Weights of a small transformer language model: no biases in attention or MLP, untied embeddings.
Each number is 500 + 40 x the weight over its row's rms, rounded and kept within 0 to 999. Layers, rows and columns count from 0. Numbers have three digits each. The size before them is the row's rms in percent of the matrix's.

# o: layer 4 attention output (transposed), 96x96, rms 0.206, rows 4-31,36-63,68-95, columns 0-95
# v: layer 4 attention value, 32x96, rms 0.202, rows 5-31, columns 0-95
# gate: layer 4 MLP gate, 384x96, rms 0.205, rows 0-8, columns 0-95
# up: layer 4 MLP up, 384x96, rms 0.2, rows 0-8, columns 0-95
# down: layer 4 MLP down (transposed), 384x96, rms 0.186, rows 0-8, columns 0-95
o4 080:469480512498494481488532473482555507426512493516575538533444416520458522456547532500552509533483466516506480534515490486456440457486526502544473499418468469464464480525501486423441505415497469577491557513547475582490556425457453479591519447554509519547530525507443536465532574457500477511
o36 109:550498448468459460487393527487447464568485510514468521486543557475490483589517527509482470423545484511496468493566549515544446497463467486503509524442496536519524508508502470481506505554515529537465487455435447450598604477540579436473481531500482437482466496483535560505502458547493546454
o68 113:484557588558596485486549537469499526525448445523495444478544502465518444532488471496498506482519493494513450448545475525451474534487449501417479546526444502521595527492532445506527438483507555455520469477512514483531541509466466484498421499479463594470482508503389533473465449480538439537
v5 109:495422489549507529491517481461499504530542464467466571417464465502475503453444469470591486493463551412496495472464483510495482462498516582503526498473495526442486503530511556511515553515461467480475572603487495540466533448532538529476519510507496515581542546468496554386501447483465423490
o5 069:496418457511542561524559483495466550475495516455499552525490465495533454550554515488530433501509500408542436434444502476580519503543523496456443469465469516470475493413509585460610512501493529497481512521476441422463520499474500531484503556548504573482545431523546488512479467489504516478
o37 101:476470477519453487410538507513576463529471488566508495472468543553454488558452510491485519411522470563453445530526531472489442509479478476566540503437495506485483545408493448573459518533486486471585561570514490509531452518493493417536468539470475489449503526526493510488441553432540514530
o69 122:490541485541443493511467468523540491524485496483487524544517485418567527461479509503501527520479545590494509553551483508525510544457501566443517502441437501498499483488492485484439556458527517516481520521447493550477514467406554527528430556569539595473489571466520456500524420445520399480
v6 095:508455514532508481538575487470555547514473531531472527515543542431532453408517547510527570565475504541522485471509527449551504560503526547461464526522566527485501571444545426535512497533508485547443500519521496441455475450533506506534518475500440568453550453541551448457514471460585547530
o6 087:492477494437490497460531447471534506542489477443484599502545535535500525446432573471505535405490474480524463520517404604473561491471517468470539507557502528596429503521499453505514540531505540505441457484472552508529517475500503549492568513478575535517473514448494453520451513533470514462
o38 104:472521508494494485481520545507490493468511509562451362482515507503520456491590512498483446528521497532430492497494512507553461498507578506464475416421458556465476497514508542513499511483599479551523448428482449464496503424489531557453495507543463535500556431538501573448557506502476460471
o70 105:487470527569594518521508490465528508496568508508496562522495447485439483506453430521509482508536533525484534510519464426606547558511459464537497511470473476534534579553470477545523490503460588502498479507533502524515484525521528454552501526422610560470432508458458458526460564460482495500
v7 086:470529502473554467494485526514519471550443475478511548549437469550495498526508524442576533523447452562429480498472484539482500535544487503501503554458474510525446491411455568536464460552482547513449480491439469503419528413408534486486503454482478484526450484485446511462483447586570492513
o7 065:472526451558522522527500545530555510473510443457526571466462501480511593536470545555479476541501497506498411553437440505475422446484449491440565556488512529483436410509507440512427465471434523475443445511518516518505545504497574475514550466483437489528492511451472499542467500497546508484
o39 112:457490569513402484471504542503473520585511494470467458509459449521515481516521494494494510530474481527568512512544486537462508533486412491501578534509539563522447504440572506527501529503547515395472558510429423520517460483457527477516497402436534478456583488523519523537502512504449449520
o71 102:519569435519553524558535457478455461523493540564521442499563508572480490434528532506541454464509516451539455458467516444542588522490563470497458468431444468505485450471559429506439528481472443464521500482467507481530571481459484528512430523501513483449496515511467552502530555510519530411
v8 093:483458505411483483490537506468434371473502448448479513539516488442525429467472488452456471458483491576519478502512432515533537453486482522463520490534514499518494537473544478528470579492492527489483513451525512589466433577487530506467458570455483492453515447474463520433481481469466516593
o8 080:405479454504493487450486511503506559514470480482490520505517560525511512500486518532447469454564487467471473515491399473472473538549476507511456543543483465568455492493486524500547553432471436494552496512484425500450524501449482518463441403524461548588430502436498522514539494522388471525
o40 112:495547567456453512469528561518572414554513513571521454565512471507489534540453508551532556522522574508536546551448545489538506513450524500487482467480507477482482541483484521506442488582509510475502491461451537465530522493444532465489597543473486540469587522492542485503531421544545543423
o72 102:518555593470536513568527561457458551386502520474493471492465375486510521431475453527526547526486439511509524523504518536430411497504432513513478510489491504567524509500527488513469534541446460458512477519501517565486452528549440507462548526511526504526543498571494510501455494461515459566
v9 102:477548439531477480500504478517468520497483489518511424533411464482524504483572496531523484527486538498526483468483520548530431515446571479519495463490470483603533600543519450532567543456497483491541470464539515502529479526394473575570512569474520460526426550464429525494473509526479455507
o9 080:491543520505463515424493441504641532480588513516490467487513505522513535490472566485506534482571434497489483507458473516473480503441430461490473546457415517450445435553469554451565492500549466431485477497508519481479424426478492534536478479446520547459511490484525558523478524483464525525
o41 105:478430427520492494523481499500478512521449452533539479488451539486481490558555445545459603500432466521441544473513502560476504543439482502496517500547477416545478505462472491554458456529435523561456528516501561528491619550531501443462492477531516474537495476441444455512499567494467518539
o73 109:522469565493520542485456602471477489464484491513536495508505512470475464513508518481487482470447484484518480471477506528480474470545598541542479474462572509510576450493531458517526530506453453567434502523495558417530513521530572526454430506567426424508535531502493441528570480458502414450
v10 103:501509517561429466541521565475532469415454444462411479479472537514500475505497558469510464481492529491520551523505485455485516498500520510520500446445521426538449456457562589488529425482531493445476553529589551520595541520510524547487520480511577465490488510489523456494546533452575513482
o10 082:521459453451499522519469524462435527474485530450524485506417463565523480551523445535467460483414488448614454435503535543470517498534476520539493474514513525425497524497538476533480545539466490475478446469470423477490497552527545548502570536525604533478490446548525493519464455492445527450
o42 114:492530524531443495569475524523512482494522471484448469541494586511528512516466453519490487474476518520473511571488517505557459554598498543498546554525502397497500496457460479486531473437547566525529477462428589497506530543588417402530517507463475484486476503461466529441469468528550518521
o74 098:491463530507502493544524499456403470471498519530508505454490548536510549595503513470504501566501476438485596540469514452506530505447580500485469549552520484439521484513502525559471509469471488466506555532434639512531533568487465478565550502516413511510518523546531551517490533522550489493
v11 107:525466449526465531540503460518442467492506458538524513472572495398514510473572516438489478542501551496509477470505557555497498516560509460430513502475441504516481586456547552482462470544530537485478547529481470489440496488566555517450506492550564527466591487483488496566393485534507458553
o11 086:559576501465524497456526501448462468491518537543589551510532518533452476565482519443529450438526465578514511521542579517474535484533488494501565479511533500454446496513424482490509506414532436511499462479561494563519500475502476441492503446454582511476500497451455521508535617484474523469
o43 106:489490427490463493479469528601496579503564533485516483547502519456527607513489467472479524524489478481433516469527486418553506491531482542512439460425475547536492469498550499515462547549447520493453505446507488510513501500471536448480534484506516473451504432506595514438420485556505413545
o75 118:441481521509593591450482526519474517477479508506459501527407522502542478500506488550440504520472520506441499532457463550560501548517563524480422464528518576474460533507515571523443466446549524440445574495501512485501484419498456559480470517461459541483532502528586490485561449468512508467
v12 103:506507485465524491444506534553506543498501389527580524478446503515545486557485471527477531550487505592503426504538507576435526504492578495512551535575450564512460515536488462482516492564500540517537566491503524491576409472530463483499480503467529520495519585495435510431502503469545485475
o12 079:539485560521471530558484554494479446439504537518505515509489532555592490485418495528512480513502470530481508581503547510469486486509459483441454495475506506482540458474495539441544493547454492515541523444512418498454391531476498526485461412503483429498554557426417472557509512521485486574
o44 097:486468507567436459510517567544449456500458508580498461509457508456519434500494459400463499473436548487526559432492544510518505458466531547491498474550449491557525456568534447484543542460558425568521458508533489421523468488520526475555518434461498522498517494516555465543550477493469536501
o76 118:498472488507526499590480448488613544500516461492544497561453537424510489485511628522544491429455552463466480506448500549512503465496503522488417545480456501455508517456561466439487502502497489492540547544563489455504493432535458440456482501462528528488508512591472528473516444459523496487
v13 106:450537548529510564475459524550510456478530503451420478553515571515517542536485482443532543456510511487558449480539434470488501517497460486471499558538483514452487542508403452445570440552496479491465500562512469491573541580481458570558506541495500573502558511488461500534463513517481492578
o13 090:459490503470531497506502490515553536481418482456498463516492456510494517505566482498487504468439498465457421477518526530540519393601528493477544482519510509481515484509456495537483535568509440496483565530487512517534420448496434485509418525524501485462499589457344525499479518509481546517
o45 112:533512387532520538503521493492490442542535519529539468477522557474493495514512441480541531494450462496447454487437494462498521551408497479508433535543559496452484463532489542477478540456473508394443435547553510543429443530506505437523540481438543524503526461554453486508472471476443512439
o77 105:486506518586496467498520522564506488531497435540494580471531481468533561531490485497588523542490521519540526568466434537533530493490508511496504558477518551548519490524549534503542586451515521567579480419532498484499523431514479520474541527540481467504551430510447464569393523523474534460
v14 100:459438492506425485479497511491487558531534451508537513468532511461473535568488484421474417478447487491462491443538514443523511454477482511587494493512565467514570458535424484586464511445495513486450488562535512461540508520485510506492475448536435481486543488506483402507538384475541505524
o14 096:516502579489432484502507465490570546499496510550519521499417451503529572489468470527473550513467535529510516506474479577476503524524537493455489517544503508533444510550590420480540482525501551438457527486487475496516495519566362554493495500494560503479493546474415490495434440534474476567
o46 089:515475522459548478486501424473488524475427523533473471577510572486486468501494464469510486478540510532562478520503525526497523492547540461543524503405439488483482500491511509477448514516528544474502493448481552565404464500505588584456570527505538514558470563440583526510473416499578499504
o78 112:483527437528505440482464471532534441472504462509525447443563520582453570411510519498487490508488513579454456472468458486446458490488470550502519553531540508455515552480468504579388509430517511517478439483566495507515478488477513457560538466602499534504495525516518508507578503484485541464
v15 099:500526498521503461513463480442537534485515471448518471469461415531523517503520488503459466498479437564447490515536523539486525558533440462532546529509458449458486540535459510462601427478507567486487484470539489510468491458552485580467517505542456390514477476543451518459581564439481572472
o15 085:489431510587480551506486442495521474521473508525523537486533493457456573504507575477505557462444544503543552467507463508508585484432481518476461499448482500543487442446578406490507509485474523540459509516498505505441500414428482521484604549458480527552530504526532476520427502506450453484
o47 095:563510511500410483514520496538483484534494554533580480477400463553515545557527526432547535517494478476523518515490492490508412478504491620528510541486563483497498473381446507491517546457550439449483489537524507495431492492528462559476522482500536515470450580523499552515542480464484484519
o79 112:475447531530549489491564523422409531488479498494521517540503564529569392490515559496411442489503520465505487477496469520497480503564523451495553600512510519499480529489528490444469531552513505533527529526524478512521504559575553497530539472550465546541499475513450569462517450564481520584
v16 105:471586499514564483453476479439523427470555465474530448561428508510519511511421516523503440483496570470468483511565513562508455473543511556501471492522569517480452452496595454525538446503515599487538560598521478485455466498476507473523474509485440492530484521541494545518445483521503543495
o16 079:480514453498458509451538484481481571469486472509503493492533540469529496464418537439535533418494487518491539546560429529439508465568462538496534466480496484560456571473514482548533495435535450567416482472507499509490545422506528548555533434450533457579480499442482538527532518572478494502
o48 115:534465519510444495450471536515486474532491547453571521473458479485495483557526517460571518552522495420518488568619553542509486536447545471486481403491505489447489516531528520514509473431515508560548461514440573561482439557527471457540443503525471469428490533498471452499549524498448495479
o80 125:371527502493522477577482477521459527505559430533443503542565532484453530562489497535466497543479520574491496520474549496478501483462490488480501499541504511445446455536471462423454508540548399468531508492502441400462480517528542492413506510550427471474500477503476493472527448453521507484
v17 101:471521548487427547560511515477497548444458564521565511473496534475580459492488473471566522544453558432524527471480461503500468503509459463511514552568569542515591532532454479551490476478552466518548436499489509576458506461542587511520499499481526492484454481508435519490559431456565499531
o17 085:485501462478508529505475508505497504526491524505438598542506466475442536517482583453504460502503548508485541490422430552584502475503501465531489461458501472536512512484554557515511439494457481465454468497547507421497480466483464459558508382433460430486472557417472533520540500499416524491
o49 100:474462466502494465476540476487482492488489420475511380511465585473496488503510432510466456522508546519489553537595428474418536577486516525510504545504499517472490561533413461538457511474564508511552453461459439518492544463484505541565540545559498542546495428514495493485515491494567488527
o81 120:550531571471497500490531455529564503438486506514556496503491520466624526457571492506522518432587539466487405490505531443548510508484492450486575443551557490538466470528505465468522475499516552541471466487505482599485490527567486524493465522480450438500529514511477488528507528442572448501
v18 094:440485461524480491429522532546505491566450423484536541516485506449525523430515524509466522432542516370577521491494586452526559576557472474553479486494530580502479521487453523499499506527479508469486487486454523476530480515529577504433507543468463500557432468522482497464442536534480465521
o18 088:462504533543454555480481501533584557456580484523494493531522543520524467463422465520470546470481547447456489473473445438493432511535454463457479478457528489561442476511519465491487376461536532519496503524475533487552568554566472534485501499484435526534490518516481530517566505536462405486
o50 107:522556486496534444497473548496431500499446529474455483468470436526542519561460501522433494494501439442490585521578527475417565545538520488544436511463466528481549488552515465500478549561455481555564532567552521537481553476494511498577470489481477522478524523531483464579432469499518527549
o82 098:479455530466537520472477521532516512458494429514518497466503562453559529517454503567460495468515513539557447508510445483488515490458528493516503631472472487466450533508523619568599529593462509451461474485435467493510500491490466517488428448511551533445521507455510505476459511530506562484
v19 092:550539490557450495456555512477525420507474539516431569486473475516531492493480540530441526591491495443468456467510442442475442521544459452578506492510505401442499536557493482496518419534485499540514513530476457388487502495522527485482520425459525519500480473510459477504487536460419534530
o19 072:488497541552546561563519474449459527500528543577502504511467508439510478547579504465545523486501404510554555478569528477513434526507521475554556510514451519507487491519539602481571489478532461547541518450569460490368492547490499508435511449528516494504540523485489500464503491493544533497
o51 109:558475438481477503522396542486556573502546483485526497472431467528478508486472558561521478586426569538513528542472459491413550521530529439484507567536459558476523548468493493485481558472532525496447412448485494499488489512535522485511488499568477581518501501541459511472464541459550489485
o83 106:474492485532521501519542509477477459488548462499473464499602484555536470503476495565475509464496470482441469524496519492505525462467493471520503539475464450510465447458491486441501551505511520547551509498467498480611488429554556470514490598448508534551383429502558507574480501482407448525
v20 094:581585429465510470454483526492550507495536402490469575568494511520445403550547529492545515443553479518543509527525481519498521484494515453502502537463578537505582488477473442487550476466545516495522506498534460521482543514526498491537457444548492519544493589440533500517460514556457467553
o20 077:522506454509539440557478473525483511493433462476552527460480473629516498564503534487573446543527507557401508452461510523504507496565497486516431510487486543540505482549463505490531440563487524508438471463565478515523462508447462512458476485509548475462502543469536463469574494421553524442
o52 099:495510490500434484459458463479507466509492532503411485538556498464454465514516506523469420503450464448506522518547526511477485477429424498482466480474539450447480470470555496533400487413462454528502483485560460508538503484524481420550565478500533473463576506451484485464403500538418506549
o84 104:558461509547545553489492538472466425459500571479529421448591496479506515537455609502498469498487450564516472526501471485514417551487509490524541532517440480467437428524526523496539546474531461485487414452487471457516475496515456556491596509488455494552511549469554484485522541536516510516
v21 105:481514519458436564516470633524484492575466479409513488537413548565463450502492512503496538434465470496532455489476579527481437491470539545516512545513501447494454481511568526533528513482437511522503438510484504430512474456516545518442559460499413468463508514470507511541525512520509461523
o21 080:509449521526532481502469508504380543493467535455510533480527558414465505459473433490490525535559523520546553429490529511610553529528502565541547473535487467476536512482497504537512514540493534413572509474473521499424498567559467494517508560501552552519484474562513459506511478555539499545
o53 109:514535495453475437486529493478453486478491406520461450503563504534491418493526485553517521498509597473505473488498464533494523556543503491502477511468530478471477557453558498507472492553459472526515498558489534536474521452478580440462395500385462441468481549484467525569514491420494480438
o85 103:564526516440482531465506465477536526449510526540476457560585538497509489616511573608503450495485588485535522478506519533481524484468520524464489499515471594491544511530544460495463541532492514476461503447469444449560436524512494509493556479489431538591515463546478468478500544485495483456
v22 102:478462472522562564551471521500556513492459533537492479492529551484530532503490471544480478515418453465518484486513509570433576445425458531572515416466516480538503487521542501468449407451489495539481457476462536556506485413453531560473523545465516565485482525536430428497454496503457497498
o22 080:458544507529490525464469517535446511443453454509487467516564490373524422505533557456530563565500504513446486454535478469547426566567449488453402512466544544492443546465526474443559483471444481520469468496501508484480484517519585499502506468525499555571484507490531471482506493532518467512
o54 103:405485488519482480503542430415565551507507494440522495568486571459515516513527419507450426506480382486465510458507514565435520477487535484455470513487464492513520380433474508500462500512512509470519477505497553533493562449530559493510525534561512513477453503498546521526471467491507567497
o86 120:577516555544515473489530441538521465519558529485595545452415443544495487513503490507494455569492608470533455571489481543473560480494525499519550444513529517475568541459450523515442468565473470467537579447461487463501512519491432498483437541519475489505491528541462531489486547476479524456
v23 104:539518516519451494471535521460506627526498471487463518501491435522493556514529474516519497387518512581499473482492547549479528491519547523576483516575503532431534482487557530515572503576489507505466477537409586540434493519489522549545498442497568512510545495506534530533459469456463517494
o23 077:543457439516504582534485524480485479535473535516483513529552537538484503546576593447531532504566497521498403467541556509550550457488550501515530490469571516485510474519560530516505421532482425503484528522525485531527459481518443484498405488488456450501460495523613524524537557445497509486
o55 103:505475505459486509433468497496510443531486565527443496493493562559422405540540472540547516427468482464448522500497460479480583451545446511493464485548482483500542552496424460485433541511462557495501561501428543474419543503495472515463516502409487449479489489503554443459564513509493505513
o87 121:494545482538553452477509479551509566438522515492497473457490515487456497507484507560524502522483545480477588487502431470543518511456536481480546474431399488443495507490509514426523525537541398545454451555509492519499514506478481484535494469561479607473501568558434513422527472539457529549
v24 098:540506442531461453471492495485415442521503487456390504486533514467470467538470482540502467501415487519465533520499458586537508438595530488437477557510515570513461459562530507490444518438460520524500543515444473512504483543515451501515551505485522499576490566485499500552520496428502505411
o24 088:505564572533539474540482537471467486483554460472489471540514555503523490526499555520488543512486397530529530457498484471471463598468504515503502548513511437502454423477503536525418523545486467445463471555503524432502559486501495551488514459504554561558507445529451486464510395542477478419
o56 106:413500468461493470505543541523473481491517536546578570513509434514536523542476535442511453527503575521499488563460489525506516468494490457543483528521557544590546555429382427502479489526461528512545545475451535499535446492502539472486577515501481478446489515476510526557526442497524511577
o88 102:511508440542520513474442464503497490551483502492439543469500539490450489546484510436544505463503522475545499582476543497557484365445532541516453516481497504500451512572539515491535449438470464536446458417505446519507522437454454457477527503547434481480496544488535438518541496513481475602
v25 096:465505467509451492513541491458416472441434547398495466514484457466560471512537507522551494508466548403475505496473508581541438497524567486443537520466519466481517492522451495489456499570465479560515564456513565540561522536532481507477439462517478532430537535458510478505557479546528484432
o25 084:564482491560508555559550464561506522458478560525500501481495526487481453565459459504466465540449546483501442484524506521498569530489498510492439524465448595458560494507495547522568486554580573458508574476498450521494452510520542506512438605531492537424521495506556551495476470485464511476
o57 098:492471482524545488513412539499474464511499457492502585535524439451559523467539540539528481450496558571496500553560486513473404447498473518487507524540509485556455535482464390494424514514547474509470470483435468507519511610498461550539491554527540501498504424537536474546496543457511522519
o89 120:455621525453560510537535491442510487533446451483523458540463505492489533530565511522499490549538484546533468487419542503580496540463504565421538512529480536523429569512523494503528457477434543532480516480506500491535565443513455440484475410463472483471489499551558438464539527493502474484
v26 096:533532540470525518590475533487544508435509420435517506524426497544540487487526517423494458542494489420524543589544532426453491481504439480447506506506492517534499508466474475560466531509438555519546445465483590424565502469523466463496462489499528544492448502490487482476467488485465520412
o26 090:501497479438462456518524548481491513447459614588525578483460538519485557500492454506448491487519504498525513487457511437537611555478472417554504492514485481554531453471507547436447450509507536454422481533525517489514487531546522521500474533437526543402471515494542483498554513452499510510
o58 105:493445482522521608526498492460499512544514462499403552533473466546461489494511546386520491514465476481517522492529511583416500501548530530441474524527510519485504503464487421481536553547491442449545497480572477496501492482473567424576542487554499458585522461523443500492487518516512474539
o90 099:541507514435484521502440527490485443547544515442424462510477489462521503443523461487550466476520549463474546535539473526482456555517500523470531502448487489482518559583515473533506505458423448494568487434440526503456473546566493443537446492500433436496487526621510529491494505517571564471
v27 102:536531529427482476550501457443528504552496522471467495478497574574536523489544480449518517428532598460556450441444472505483527515530562483477495474502472533476527454547495574441470531528473510467479500536499503529488426533557491448540497488532484488473414429539525485501404433524518441480
o27 071:498507504475522512459449452484541464543490484525606521501441500507546499470500492585554452487425422488444484483499547526490574454545538537469497561525509485521496510570441606569453478467521505539514468489518571518550497487529508435448548518450573530502527530521433508540487500460545502477
o59 109:431571522493525486459495472457446552504545461479484551521536384477497547540446479468529526440520497554432499484510563484457543562514527455542505496559459498493476433523502440518467550507546498452441502533526502436549470510453468490556459539545490497522455479473502470451588460550488552548
o91 114:566494514487468490575493493577489583460426598491440489512524513469510555479509482510485525544538529456546483482425412488507566544474512532492509521468549440473504561438477392462581508571544508462452499490515477485504495494506489535484455482572434517516527530465470455448497500505517491503
v28 102:466467420498484514473520449500507555508494524455500472468480547560471544531481544502545471543546518477511442502486434507547535442514458511582456510538453537456439497500556466585538499533436439381520462531525501465465474513443497492406431490519502457479551459523538463478473513529527546539
o28 084:508467579495468484484567570458525462460485495518478512539465495506510469513534439555478517517493499530515512452556513519440551482509520531561491568630487492479439426493442574471484501502471565459565494480552556511463535558549420463530506526518477525474521514502529543435496437555494545462
o60 113:505512545508505446491474510515573463503473483489524539537537505501462533539587502512528500457523439467504561503458463443494392521429445465565477450503503452437574524457536495516442438393520518531508511542496425496443464429512500562453508481457513561529551540538503499523490485452525481509
o92 107:467398470575497473535440467513424528476537468484488494486466485484455530454496504547548583560475517510506484454478562479455569541561507463421491532420540461440510542485536496552518426550492470510450446519461525507457494511474547509483444492511460475429453473507460497559448493473544460508
v29 104:497507431497551543482511507509518465565409520532494437474494495539463523496505523478493565522448535551550522496505525486545511474515452535475487520481465488420529507441562477505490553557515558365513491429527492474526452544510468601500414500605506526479486495449504526471488510503451466492
o29 080:555530502459468511540479441544460474481462520466500545571506479462498472475519573529543464451474528532587525538456438481539591525445588554494460415548515472518498515523532504504493550575529491530528437569479478523540446453479484455475495518506456483458504463612488547539487504483495474481
o61 106:493586466556538504535477514454546458528479512506466499476496457505419526543544471434440487466462542514478519499511501441459507513465421460463509508434501498453525487543537513507470459504469522515443473511519537515525460493488523507385448420542558477525490625504534496444479567549451538457
o93 115:512428556480539491509494455470506558497471568451491499441474465510576504580519444428523543544486447479479508497468619519512527540506483466483495573426475530550482507471572532505547510494434493487498525490474516451547466499530538552499485578507518487496529435573489497438564491441542532534
v30 095:475466472512423525481440478459453458490426513522517454660516477503479534477576490545498478524482520533448522506506497511478507460452586470536501526478445547429514517545499511511491498466518481443511407532451474560528434469546467496517459566467483533491467444490568497508449484534505531524
o30 087:445488464513460525600516454431515543475457530536526588469394472537571509499474469525460380507435491561490534495484502524487510503510494537494561558450435493517550500488469471516470508464511524546455525418540521489489460586468499490485517531553522497466521561453485495474490503532530559503
o62 107:513589502495535430445505584477447546534534468491480431502489491494497626497519565472488547494538496510432541451497426464498482472429520427483461423487484473494421499485438497528469469533558528485548488522537497505575558452524498548478486465521469472444502501517465496573500497532516521529
o94 109:568493520540531499450456476476516469476438509479521505476528533535420443452541401502560563511426492494509536523463471585405538432560462539542568479519469502521496505521516577433475489504461487523452473529458519472484494510550439498468489552500467482501507522553433436444537504503458513479
v31 101:547460466436509506491555440484512501518553463439409461506527458509477508521493420603461439511539540503516502491416551426469516468483494505515505538574534507523547486501472481539454491504489499428431563571539480495486504565544456489503490530501508536459415542549482511467460528547554489455
o31 090:451480493534502487494496425475498541556443458481483577489481571411473501447499471472397518417481495486556535494491416503542513528558433426440507454464531542504480500486592459532460522457518559537501457481510498531481452507516511530547538507507511479484509520536445581520468503569504454499
o63 097:521507484498518546438445471534485446474473541522480491535446499515530481514513491477526450540510486581522512478525600474491457463506495522558464522590516485515552499422462473527558568509510535512496514613506475416549471506529461465435501482523485505577490481477586492437554556529443545539
o95 109:452443480485444502508382501502578416457527517486472443501505449528495555497481524497554580536515453490519521514523501519439555462463490553484482555543448492485540517557471562501545429517504512449415517474531468486489566521498483495500446502458490534467539456391488460544501485434497522513
gate0 106:458458541466505451506514535514427491485554531503551561446540482561394552501471526483513484536580429529466505494515502392512538487486459519557492487504495554521540564474499521507509430495448543468400459527466461483485404480444543558528515536478512504522502496546515474453489501445472471478
up0 114:595475540531542463539511469459413465581479490547531459572458509469494463505545471460599491458523459476489541468464501504446476536507524506499491538491571455548478529395483491513487476481515484475514534497443550403552535437530532484532441517544554480483503503510498526514518570492471478567
down0 106:433486551534491512585566467498572564510438499498514471479510510500594571531515483507450512545551445547512545509501454538460568458468466503501516437520483591506517413463502492500517506468472526495525455478528468572463500478513556546528573452464564476516480524479564468507510566533438515507
gate1 106:516488484463469491479460428493521461503479479491566526503552486513515527481489514379525549534554486531481503459492541536489509410476490521476490539515572566524514530488557495469539491576498485531560465560559482592553427470484532471504598540499472423519556508539499413485532477481491476536
up1 105:512490467480422556493463502507520435500496524460544516505490496557480510469471535523523577535485501490495483526540528509515462528556391536547424516527511530487548508471623569557513496505439479526509460565545413460505539537474468542512547447537499473513548511509480506445605484523439473491
down1 099:478490473423593446528544471514486553460566529414545459510456530488451554547501506502465436438494514527413515511553472421507520554531538502540545505491497448498508535492449462539511553523481531540520439528527578476516509509573510509539452474427475563489467536543514519420488479498508535480
gate2 095:442478491506459529481495461486528500514501513493419392461554526499448474463524520500521509589444534434621523534497530479512514439499491485539511532546573493483456513475519464477512531499446526506506507466483523609495572574448469484567513482439462475468500507552506546503450568543520523478
up2 094:555484517540479485459562510565477539551474542532566609486430520466529452508449415426559456530512459447448508557514473527461455495506488488484498441444509456530504451454438521511473513476536477463457481496568496479453466491568488554510479472513506509509529553462577497479537528469455561541
down2 101:537580547491453449467632567529497478496497435549484536532514459529463415558488501437421556555404464467489511489448504479517500488539543456432483514540497521463526440473556533500475500524527516481549465485516484510440548517506540510467485555507556538478523461515525497468505557543492483540
gate3 097:447546540428553435488478539502442512483454484452470561481501546461520507450508520518494506477504528535553447524537564502506499507498511484463470534478450425473535483517518557505417537540473478562480482477446504483470479460424470537554458477512521490470581601450566464558402530465533517514
up3 103:529491455534452524511569494478461504520460489532474485473515514593484443512513499514483473525516509569475512528438470511483505471478476430470629443489504572527442516450505508567478484437543537523500462533500422507498559507470499510555451591564493518503449463450527488502491565498449400500
down3 103:472544504482472472500495495467441516583464520484513482452488522507502472470456519534467559475402517531553497498485520548470440513572510523479573479475469545452518489530533527465489483495467492532554508455482542459508488555531506570481489497527544527435545571550603480459448533379517429558
gate4 114:532435443540432516504495480504494506434466473483420548541500507554518495494555541499486537567529492464570402479436499523429511529500448476524468535486510558475566541396489569501530469575496548489504552476519451528474561450465491532538503484491550463455478572514503529507524464550534474482
up4 107:514473500495527505466474499505423544494407472466533497508524478481528545522535580562501515481532492609426527522491553516476543468451413560488523531414442455444508467526504510455545558503568466533457511497483459520520413487508531476425531574530494486498483506508503440535499463472497439541
down4 102:571440501517536472549566493494531525428557533556490509527454558479501507451516492473489535483473530566520569541436453454561463496553472454476523449481477530581477525561450502511541541550485548524532485523557533479545503491472492484447522449463518494538506486456438489390490468595467481498
gate5 106:492482501477484456516508508543488572393496426495470541520543513459518522535523416556559472516448495510457475466546449521527520429433439536555477497484476455510455498528450521498464380517473433466485469495484504502428485445499501568511513510500478462603495508528437531558505523481513545512
up5 102:464459535541424497534443541542547506491508527491472519555466500452481511557532483501510496460477503526499505487486487469498472444451445498484472523515464501564556440512440541514451477429477418462543462447448539506516498409492522474446428438510541587528602480504489471527490562497584543526
down5 099:498515465465490492530486427570482542499467445518477498491517511526570457543498472544529523598445494426542472483562472486492535524485536513470533454455470494530565563493522535527438482531573483539512458483498425497478480580537521537557418440442519528556586448464466487474459553490477521503
gate6 106:514420531529421493530556553504437494486464430502446530465572547534467475490548455455483500536490478528538419474510477557525538463530417470515528531478453504532587506455526528578527499492541569589498543441479484471525542481484554452572479485518509520485498448428532529468493505529524482503
up6 107:456526529525560564481505520429496499474447476549534435473477500521499505472527526505498392443460475444512515513560423526497504505561416494451448536514511545538479440470491512612504411455465507494503457506488524518506531511494407464473468454429479509531492486494495502409496569492525503527
down6 110:455526466461462560487566478484489482519523545525466458525413524543503444535441493504461492552514491524448532515593574500536508493452529531518513468521534514509474476426470457535445501500485551544433489523546473460565476535638537541446506476522506438458508501508530470483586455544527495508
gate7 094:513566496482468444537482516520467485481435505421520408517540510502526559444460489506536529451518486457522517540469517499456513443397496490485459606434494507534508512514486541534494499541507485486453549526539529470448488437513519483521598503507442544498562567544502472541591558543493493467
up7 099:532504522480519483501466392515542553481493422580512526504523523516464511500488548505508525510517448503500478388447504510467477478563544459505553498435511492493547515489547497535512509502558551418597451531529459526520462472547462417493509553585485411426501513519510542488501499487456472515
down7 103:471582467523467514545459502533483551532461507439511534555546485519499549449525526491537529518472497528390505562466483478513512534516451516449495508496496441473533505511405498609446558532486441558485480489560461519448489505496511404456507508468446460537496488554518476570483467524496585528
gate8 106:531467477522519482532501483518492426442454489488494479510533467487473586528450564453510494516600548501496542394478510491446456445526489489501524461496521521412581555432591468493484475506575529446458463479517520555523480517512511466499523459493494561551524558516543542539581483469483524488
up8 096:591503495481515462507517504524485498446553508540531506497465518570481433514508454559494474465505551535451464594495479602483515547446484473478490468480494496524532511564498541480495537531424495607536532475493478541495516427500511498408487515444502464486482481498461518432399533447495433467
down8 094:515530469508468508505559494518466547489494473503520501519423509531534467460456517537486513528421533507490485483505530429524506511545490568420382505416465487570561424506539446462452514468473500530564532484507481548537495449458462515483491591567553445537443522517431473484523500547502522537